{
  "intermediate_size": 512,
  "hidden_act": "xielu",
  "bias": "none",
  "optimizer": "adamw",
  "beta1": 0.95,
  "beta2": 0.95
}
Each number is 128 + 24 x the weight over its row's rms, rounded and kept within 0 to 255. Layers, rows and columns count from 0. The size above them is the row's rms in percent of the matrix's.

# layer 7 MLP up, 512x128, rms 0.0687, rows 229-253, columns 0-63
size [ 97 101 104  97  97  97 102 117 106 106  99 100  96 102 103 100 107 100  99  92  95  98  99  96  95]
[[ 81 127 141 130 139 171 131 104 158 148 126 140 138  94 129 177 121 152 147 159 117 110 164 145 105 114 107 107 147 102 155 175 105 152 110 120 123 134 150 148 120 182 125 112 124 110 136 106 110  69 124 139 129 135 161 160 140 121  81 170 131 145 105 112]
 [134 111 112 114 116 160 119  92 133 121 111 141 147  94 129  99 107 131 134 149 142 152 134 144  92 102  92 145 136 143 111 129 168 161 115  73 109 121 160 134 164  97 139 166 120 111 146 126 113  97 147 106 107  80 118 118 145 122 158 156 170 161 117 106]
 [109 116 135 127 107 121 152 113 164 142 138 115 110 129 106 146 110 160  85 136 140 100 117 103 144 128 121 180 174 128 126 151 158 173 120 112 171 126 116 114 150 152 130 114 117 130 118 105 120 112 107 138  79 143 118 157 157 114 100 147 124 161 127 142]
 [ 66 129 146 104 100 154 141 131 113 100 134 164 165 126 144 147 144 103 137 119 172 180 103 130 139 138 134 122 118 156  96 186 146 123 112 125 132  96 145 145 126 163  87 120 124 125 154 145 116 128 135 128 155 114 141 125 135 107 114 116 153  83 121 103]
 [106 117 136 113 128 123  97  97 154  73 154 121 152 145 103  93 124 125  95 158 146 122 153 137 110 129  86 168 116 101 114 104 101 121 128 158 155 144 110 112 160 121 123 150  97 121 174 148 162  85 119 112 115 127  78 140 107 129  93 145 132  87 111 121]
 [144 143 142 101 131 102 175 139 153 121 103 116 137 143 161 120 102 128  87 130 158 151 165 102 135 135 152 157  98 111 111 114 146 105 123 143 105 140 141 131 127 102  93  92  79 133 137 104  93 156 101 141 102 125 156 137 126 152 138 108 163 124 131 122]
 [120 136 108 144 134 118 122 127 121 170 163 170  91 139 126 154 146 125 134  84 143 116 159 112 122 106 141 105 108 119 151 150 141 146 103 108 111  83 175  88 119 135 117 127  82 103 149 133  93  97 123 157 148 104 151 129 104 128 147 139 110 149 120 144]
 [106 144 175 121 135 152  91 129 110  89 132 114 127 145 119 133 124 141  95 112 138  98 136  84  91 122  75  98 124 130 161 108 144 137 156 121 103 115 161 141 174 132 140 128 116 186 119 121 100  83 145  94  94 144 153 156 149 107 137 157 144 130 143  94]
 [ 78 175 134 135 127 164 146 110 132 168 128 124 146 115  86 152  97 105  91  75 109 152 171 135 145 159 133 133 144 120 120  98 154 130 158 164 138 115 172 173  92  99 117  87  85 153 141 109 122 110 125  92 163  92 147 133 132 142 145 101 119 155 156 135]
 [100 175 121 100 137  86  98 110 153 146 128 123 137 135 178 138 146 132 102 128 168 129 160 141 112 129 117 117 110 136 117 132 143 122 104  91 143 161 126  89 142 140 126 105 108 117 114 112 139 126 132  78 133 162 117 160 115  92 104 114 102 131 155 161]
 [141 119  99 157  77  93 153  97 151 130 125 136 105 137 106 109 157 152 118 143 129 100 122 117 176 135 150 176  89  88 156 144 129 116 126 144 122 206 124 103 151 110 126 133 156 134 156 139 128 143 152 112  80 173 166 103 125 128 113  95 106 110 104 119]
 [ 71  95  83 166 143 164 126 124 100 163 134 174 140 122 142  96 107 127 100 165 103 126 136 151 113 147 101 104 106 125 131  66 139 101 129 124 153 124 119 144 144 167 170 167 103 138  89 105 101 148 143 123 141 128 143 108 112  94 166  92  98 158 155 122]
 [120 161 125 172 133  97 150 111 142 103 148 141  84 125 150  87  88 155 121 144 162 122 119 152 102 144  83 110 143 140 172 118 174 148 151 150 117 123 119 170  94 184 126 110  89 121  92 135 143  99  84 151 144 138 119 166 149 109 117 129 114  94 113 107]
 [111 145 125 127 184 137  99 109 178 101 150 128 150 168 152 116 103 122 111 110 137 144 162 167 107 108 141 166 133  99 137 172 115 117  79  90 141 125 127 136 168 114 108 146 104 116 155 137 136 105 136  65 132 141 147 144 126 121 126 119  97 144 143 121]
 [104 145 169 156 121 133 154 146 155 144 129 151 106 120 161 121 102 139 115 115 138 101 182 159 129 128 134 153 100 145 120 117 123 150 105 128  97 146 155 120 167 129 115 147 147 168  75 117 124 137 166 123 152 117 107 114 112 152  97 133 128 156 176 123]
 [112 162 156 131 126 123 137 116 142 147 111 112 126 170 154 157 140 127 101 156 133 142 153 157  90 147 119 117 142 132 143 165 155 110 119  74 159 137 161 144 147 149 123 155 117 129 126 102 149 127 101 126 131 103 158 174 137 152 188 125  99 107 138 153]
 [ 97 150 142 136 115 111 139 120 181 166 129  97  99  84 115 129 157 129 138 133 125 155  93  84 112 179 107 117  97 146  88 123 136 124  93 135  97 129 129 105 118 161 114 147 168 115 127 110 144 118 141 100 152 177 121 107 105 118  97 139 112 135 124 114]
 [135 167 101 142 160 124 136 112 123 128 153 111 111 178 152 124 135 101 153 128 129 143  97 148 105 158 131 111 135 116 135 160 159 143 123  99 111 143 136 134 106 122 124 107 104 152  99 146  99 141 155 148 139 118 108 164 144 129 118 130 180 170 117 136]
 [114 182  90 125 116 153 124 134 152 109  84  92 157 160 124 146 159 117 125 123 130 169 128  87 100 164 102 158 138 130 129 153 101 163 137 139 155 161 120  88  91 102 130 104 127 146 140 157 127 153 161 138 144 111 117 134 141 138 169 107 150 134 107 108]
 [125 109 144 140 170 103 121 121 129 137 174 106 158 155 151 133 129 102 117 153 112 108 150 146 119 139 127 146 167  71 162 125 136 177 158 109 142 112 134 102 155 125 109 160  99 118 181 139  98  94  92 153 137 114 141 104 163 113 140 109 115 123 103 115]
 [102 130 144 163  91 156 123 128 156 117 144 121 142 165 117  82 128 145 102 157 138 119 147 103 161 125 104 147 156 135 124 114 121 108 163 108 139 141 136 134 181 144 133  96 162 115 132  98 146 162 139 119 148 145 198 129 147 100 125  76 108 135 114 148]
 [ 92 113 131 140 147 112 136 130 106 103 157 135 186 150 132 174 125  76  83 121 129 176 140 140 103 144 128 189 110 181 138 111  83 103 169 126 111 114 149 106 174 155 130  97 132 126 149  97 142 104 112 142 105 137 105 144 104 175 136 141 162 136 112 139]
 [109 117 138 106 141 145 143 114 123  98 126 109 148  97 152 145 133 126 158 120 135 167 159 158 104 157  71  85 126 177 119 131 129 137 176 112 130 121 145  85  94 133 158  94 147 136 121 145 115 147 124 156  97 125 153 148 115 106 158 125  84 120  97 150]
 [103 164 124  97 146  97 144  94 126 101 127 141 163 147 159 115 124  96 110 151 119  80 149 108 161 128 113 139  77 102  84 117 122 173 156 127 111  76 144 135 130 191 116 131 135 103 166  98 115 104 109 147 143 110 108 157 123 161 142  92 111 122 107 143]
 [103 151  87 112 135 116 121 109 134 101 166 175 147 107 134 133 109 164 116 131  90 105 164 153 151 183 136 145 124 111  80  94  87 167  74 140 162 110 130 116 140  93 152 116 106 125 113 131 150 105 111 150 157 106 174 105 109 138 157 114  97 129 136 162]]
# layer 7 MLP down (transposed), 512x128, rms 0.0393, rows 229-252, columns 0-63
size [102  97 108  96 103  96 107 121  95 107  98 101  91 120 108 103 103  99 105 102  97  93 102  87]
[[128  95 134 161 184 141 116 166  90 125 134  71 104 204 128 100 140 139 121 130 147 140 133 133 110 106 139 137 141 128  87 137 124 143 179 116 172 120  97 123 118 131 115 117 100 150 107 127 104  84  75 105 159 149 110 118 116 152 108 147 123 127 102 114]
 [106 113 139 125 158 100 132 110 104 106 107 101 111 125 171  88  76 116 139 137 120 161 116  99 129 114 104 130 120 107  91 130 130 142 108 130 149  99 165 124  98 160 168 108 103 106 140 130 135 158 117 164 133 107 131  93 104 134 188 133 119 114 112 135]
 [124 154  98 129 127 128 122  98 120 158 110 146 101 177 144 150 115 150 156 189  96 128 122 110 141 125 151 138 129 124 140 164 101 144 106 156 107 101 160 140 129 126  92 125 136 142 123 127 183 111 212 128 142 121 117 143 107 128 159 109 141 122 153 111]
 [119 167  95 154 145 117 126 111 137 135 106 143 118 124 181 134 140 125 151 114 133 118 140  93 112 152 140 183 159 153 144 101 132  66 126 134  99 155 109 105 114 146 132 111 107 100 145 126 102 112  79 146 122 100 114 154 109 141 171 123  88  83 147 141]
 [144 170 162 143 128 101  88 102 129 139 195  78 124 134 160 138  96  92 161 148 125 132 100 152 129 141 136 150 161 130 105 134 160 114 100 104 137 117  92 136 109 143 110 167 129 143 111 141 134 104 152 136 170 146 117 138 109 104 136 107 119 110 138 142]
 [113 131 144 105 145 127 130  97  94 150 115 101 134 140 141 128 122 107 130 119 106 145  94 118 136  95 146 108  97 114 188 108 101  98 105 131 160 118 152 142  90 163 138  63  98 108 107  97 112 117 134  99 116 124 115 128  85 124 158  89 118  89 108 121]
 [116 124 162 126 148 107 119  96  81 137 139  84 138 166 180  95  98 130 141 116 117 182 137 128 128 121 147  87 126 165 121 109 106 138 117 120 125 101 128 154 107 120 137 118 141 150 149 109 130 138 122 124 101 101 119 114 130 158 144 138 126 147  96 150]
 [125 150  80 118 189 166 133 151 157 130 119 116 146  99 115 188 107 101 133 121 136 147  82 124 100 134  90 136 110 181 120 130  93 134 140 122 145  94 159 134 147  88 159 132 162 101 137 162  80 117 123 131 133  97 146 129 133 113 130 134 121 116 134  95]
 [ 88 112 136 158 146 102  99 155 122 110 114 136 158 146 113 156 122 160 134 154 131 150 148 112 172 102  76 111 161 125 136 129 130  84 139 142 158 107  96 117 116 127 129 187 109 106 123 110 128 155 104 113 117 139 136 108 154 169 141 166 151 116 153  96]
 [171  88 140 118 189 133 183 110 112 111 142 100 114 163 125 106 144 173 137 135 112 147 144 161 142 116  97 186 114 144 138 106 143 144 149 144  92 152 122 127 122 141 136 130  99 124  92 135 147  97  92 130  98 116 119 149 137 124 144 112 130 145 139 128]
 [134 162 145 143 100 136 128 167 146 105 126 106 127 139 124 107 127  86 107 158 107  95 114 119 101 120 149 149 120 128  94 136 108 134 144 111 136 146 129 149 134 149 140 107  97 140 152 168 155 114 109  91 102  97 125  83 170 126 110 133 145 108 104  85]
 [134 123 122 125 128 141 105 166  94 134 157 140 125 120 132 100 140 128 134 132  98 148 100 149 129  94 130 129  94 113 123  98 132 117 103 105 148 150 147 135 158 128 156 137 141  78 132 127  91 173 133 134  99 173 187 143 145 123 195 107  66 147 143 123]
 [119 122 106 129 156 131 109 124 161 161 129 131 126 171  78 108 124 183  72 126 146 136 103 157 139 119 123 128  87 135 155 118 154  93 126 154 103 113 153 135 124 139 125 123 138 133  97 116 157 174 162  78 110 138 123 153 148 117 124  94 115 132 141 119]
 [107 111 110  99 104 143 120 137 130 186 126 115 133 124 113 123 181 120 101 125 166 156  87 120 161 145 123 117 125 139 166 153 120 113 148 174 136 120 118 110 133  91 124 106 156 148 126 115 160 140 144 106 126 128 123 117 129 103  86 187 113 125 137 125]
 [134 153 175 129 140  88 130 167 167 152 140 128 103 152 142  97 171  99 133 122 127 167 150  73 126 117 124 136 111 116 145 124 111 106 112 148 172 132 153 108 111 102 134 102 149 137  99 139 127 147 109 178 115  95 147  64 111 118  97 115 118 136 164 134]
 [102 133 157 160 138 113 117 135 180 140 117 134 152 126 101 117  82 137 113 118 134  89 152 141 146 172 202 162 116 143 115 126 154 160 139 168 128 135  95 108 139 129 144 163 108  79 148 125 133 159 153 114  92  90 131 137 124 119 114 149 118 120 152 122]
 [107 133 134  96  89 133 132 139 115 123 116  88 130 134 114 100 122 109 103 136 126 117 111 102 153 133 163 146 170  91 145 112 127  95 122 127 154 129 174 109 119 138 127  72 128 167  84 115 149 142 203 130 165 130 136  75 155 145 148  91 104 115 138 128]
 [ 90 138 106 113  94 106 126 121 129 130  74 120 129 123 109 132 147 144 120 132 131 123 120 172 126 166 143 116 123 111 161 109 132 142 118 128 136 138 147  96 138  99 166  69 129 118 116 153 143 120 194  94 112 108 160 125 123 163 142 110 124 144 157 122]
 [117 156 105 120 122 131 118 153 110 129 163  93  90 136 145 138 131 104 105 135  97 104  93 196 104 133 117 135 120  81 114 150 147 126 121 177 143 122 134 128 133 111 127  99  81  79 138  84 157 116 107 167  73 139 119 179  85  99  92 124 131 123 184 115]
 [144 127  97 121 147 120 107 170 105 169 122 122 140 164  98 133 127 138 150  92 125  77 136 139 104 151 128 145 128 143  97 121  92 126 124 163 163  57 103 147 102 155 124 104 123  56 105 109  97 114  95 144 106 113 109 124 119 112 131 112 134  98 106 126]
 [119  84 123 109 120 134 138 109 122 141 110 112 142 102 167 122 106 113 155 149 127  99 139 143  78 172 124 196  94 162 139 175 135  94 128 154  86  98 123 124 120 129 142 114 128  99 108  89 135 108 128  69 101 118 125 142  77 147 132 172 128  81 162  92]
 [145 107 114 171 106  91  81 105 103 132 132 144  82 115  92  85 146 143 104 136 151 110 138 112 145 135 140 133  68 116 144 162 181 106 116  90 142 105 122 121 102 136 186 165 109 114 141 131 159 116 160 141 134 122  94 161 126 120 129 114 127 112 103 115]
 [128 158 147 126 109 142 112 156 121 146  87 122 132 137 120 105 110 136 126 131  97 121 124 155 129 113 124 140 140  96 128 133 104 148 106 127 122 107 108 133  99 109 120 103 133 159 112  85 131 112  95 135 105 126 128 115 124 167 115 124 138 116 149 114]
 [103  76 159 171 163 150 116 105 149 148 165 136 124 120 136 136 154 143  94 155 135 110 117 130 112  91 162 139 141 153 162 156  95 122  79 126 133 117 140 144  50 134 130  97 179 135 142 107 141 131 142 145 178 163 109  99 134 120 137  96  98  92 133 119]]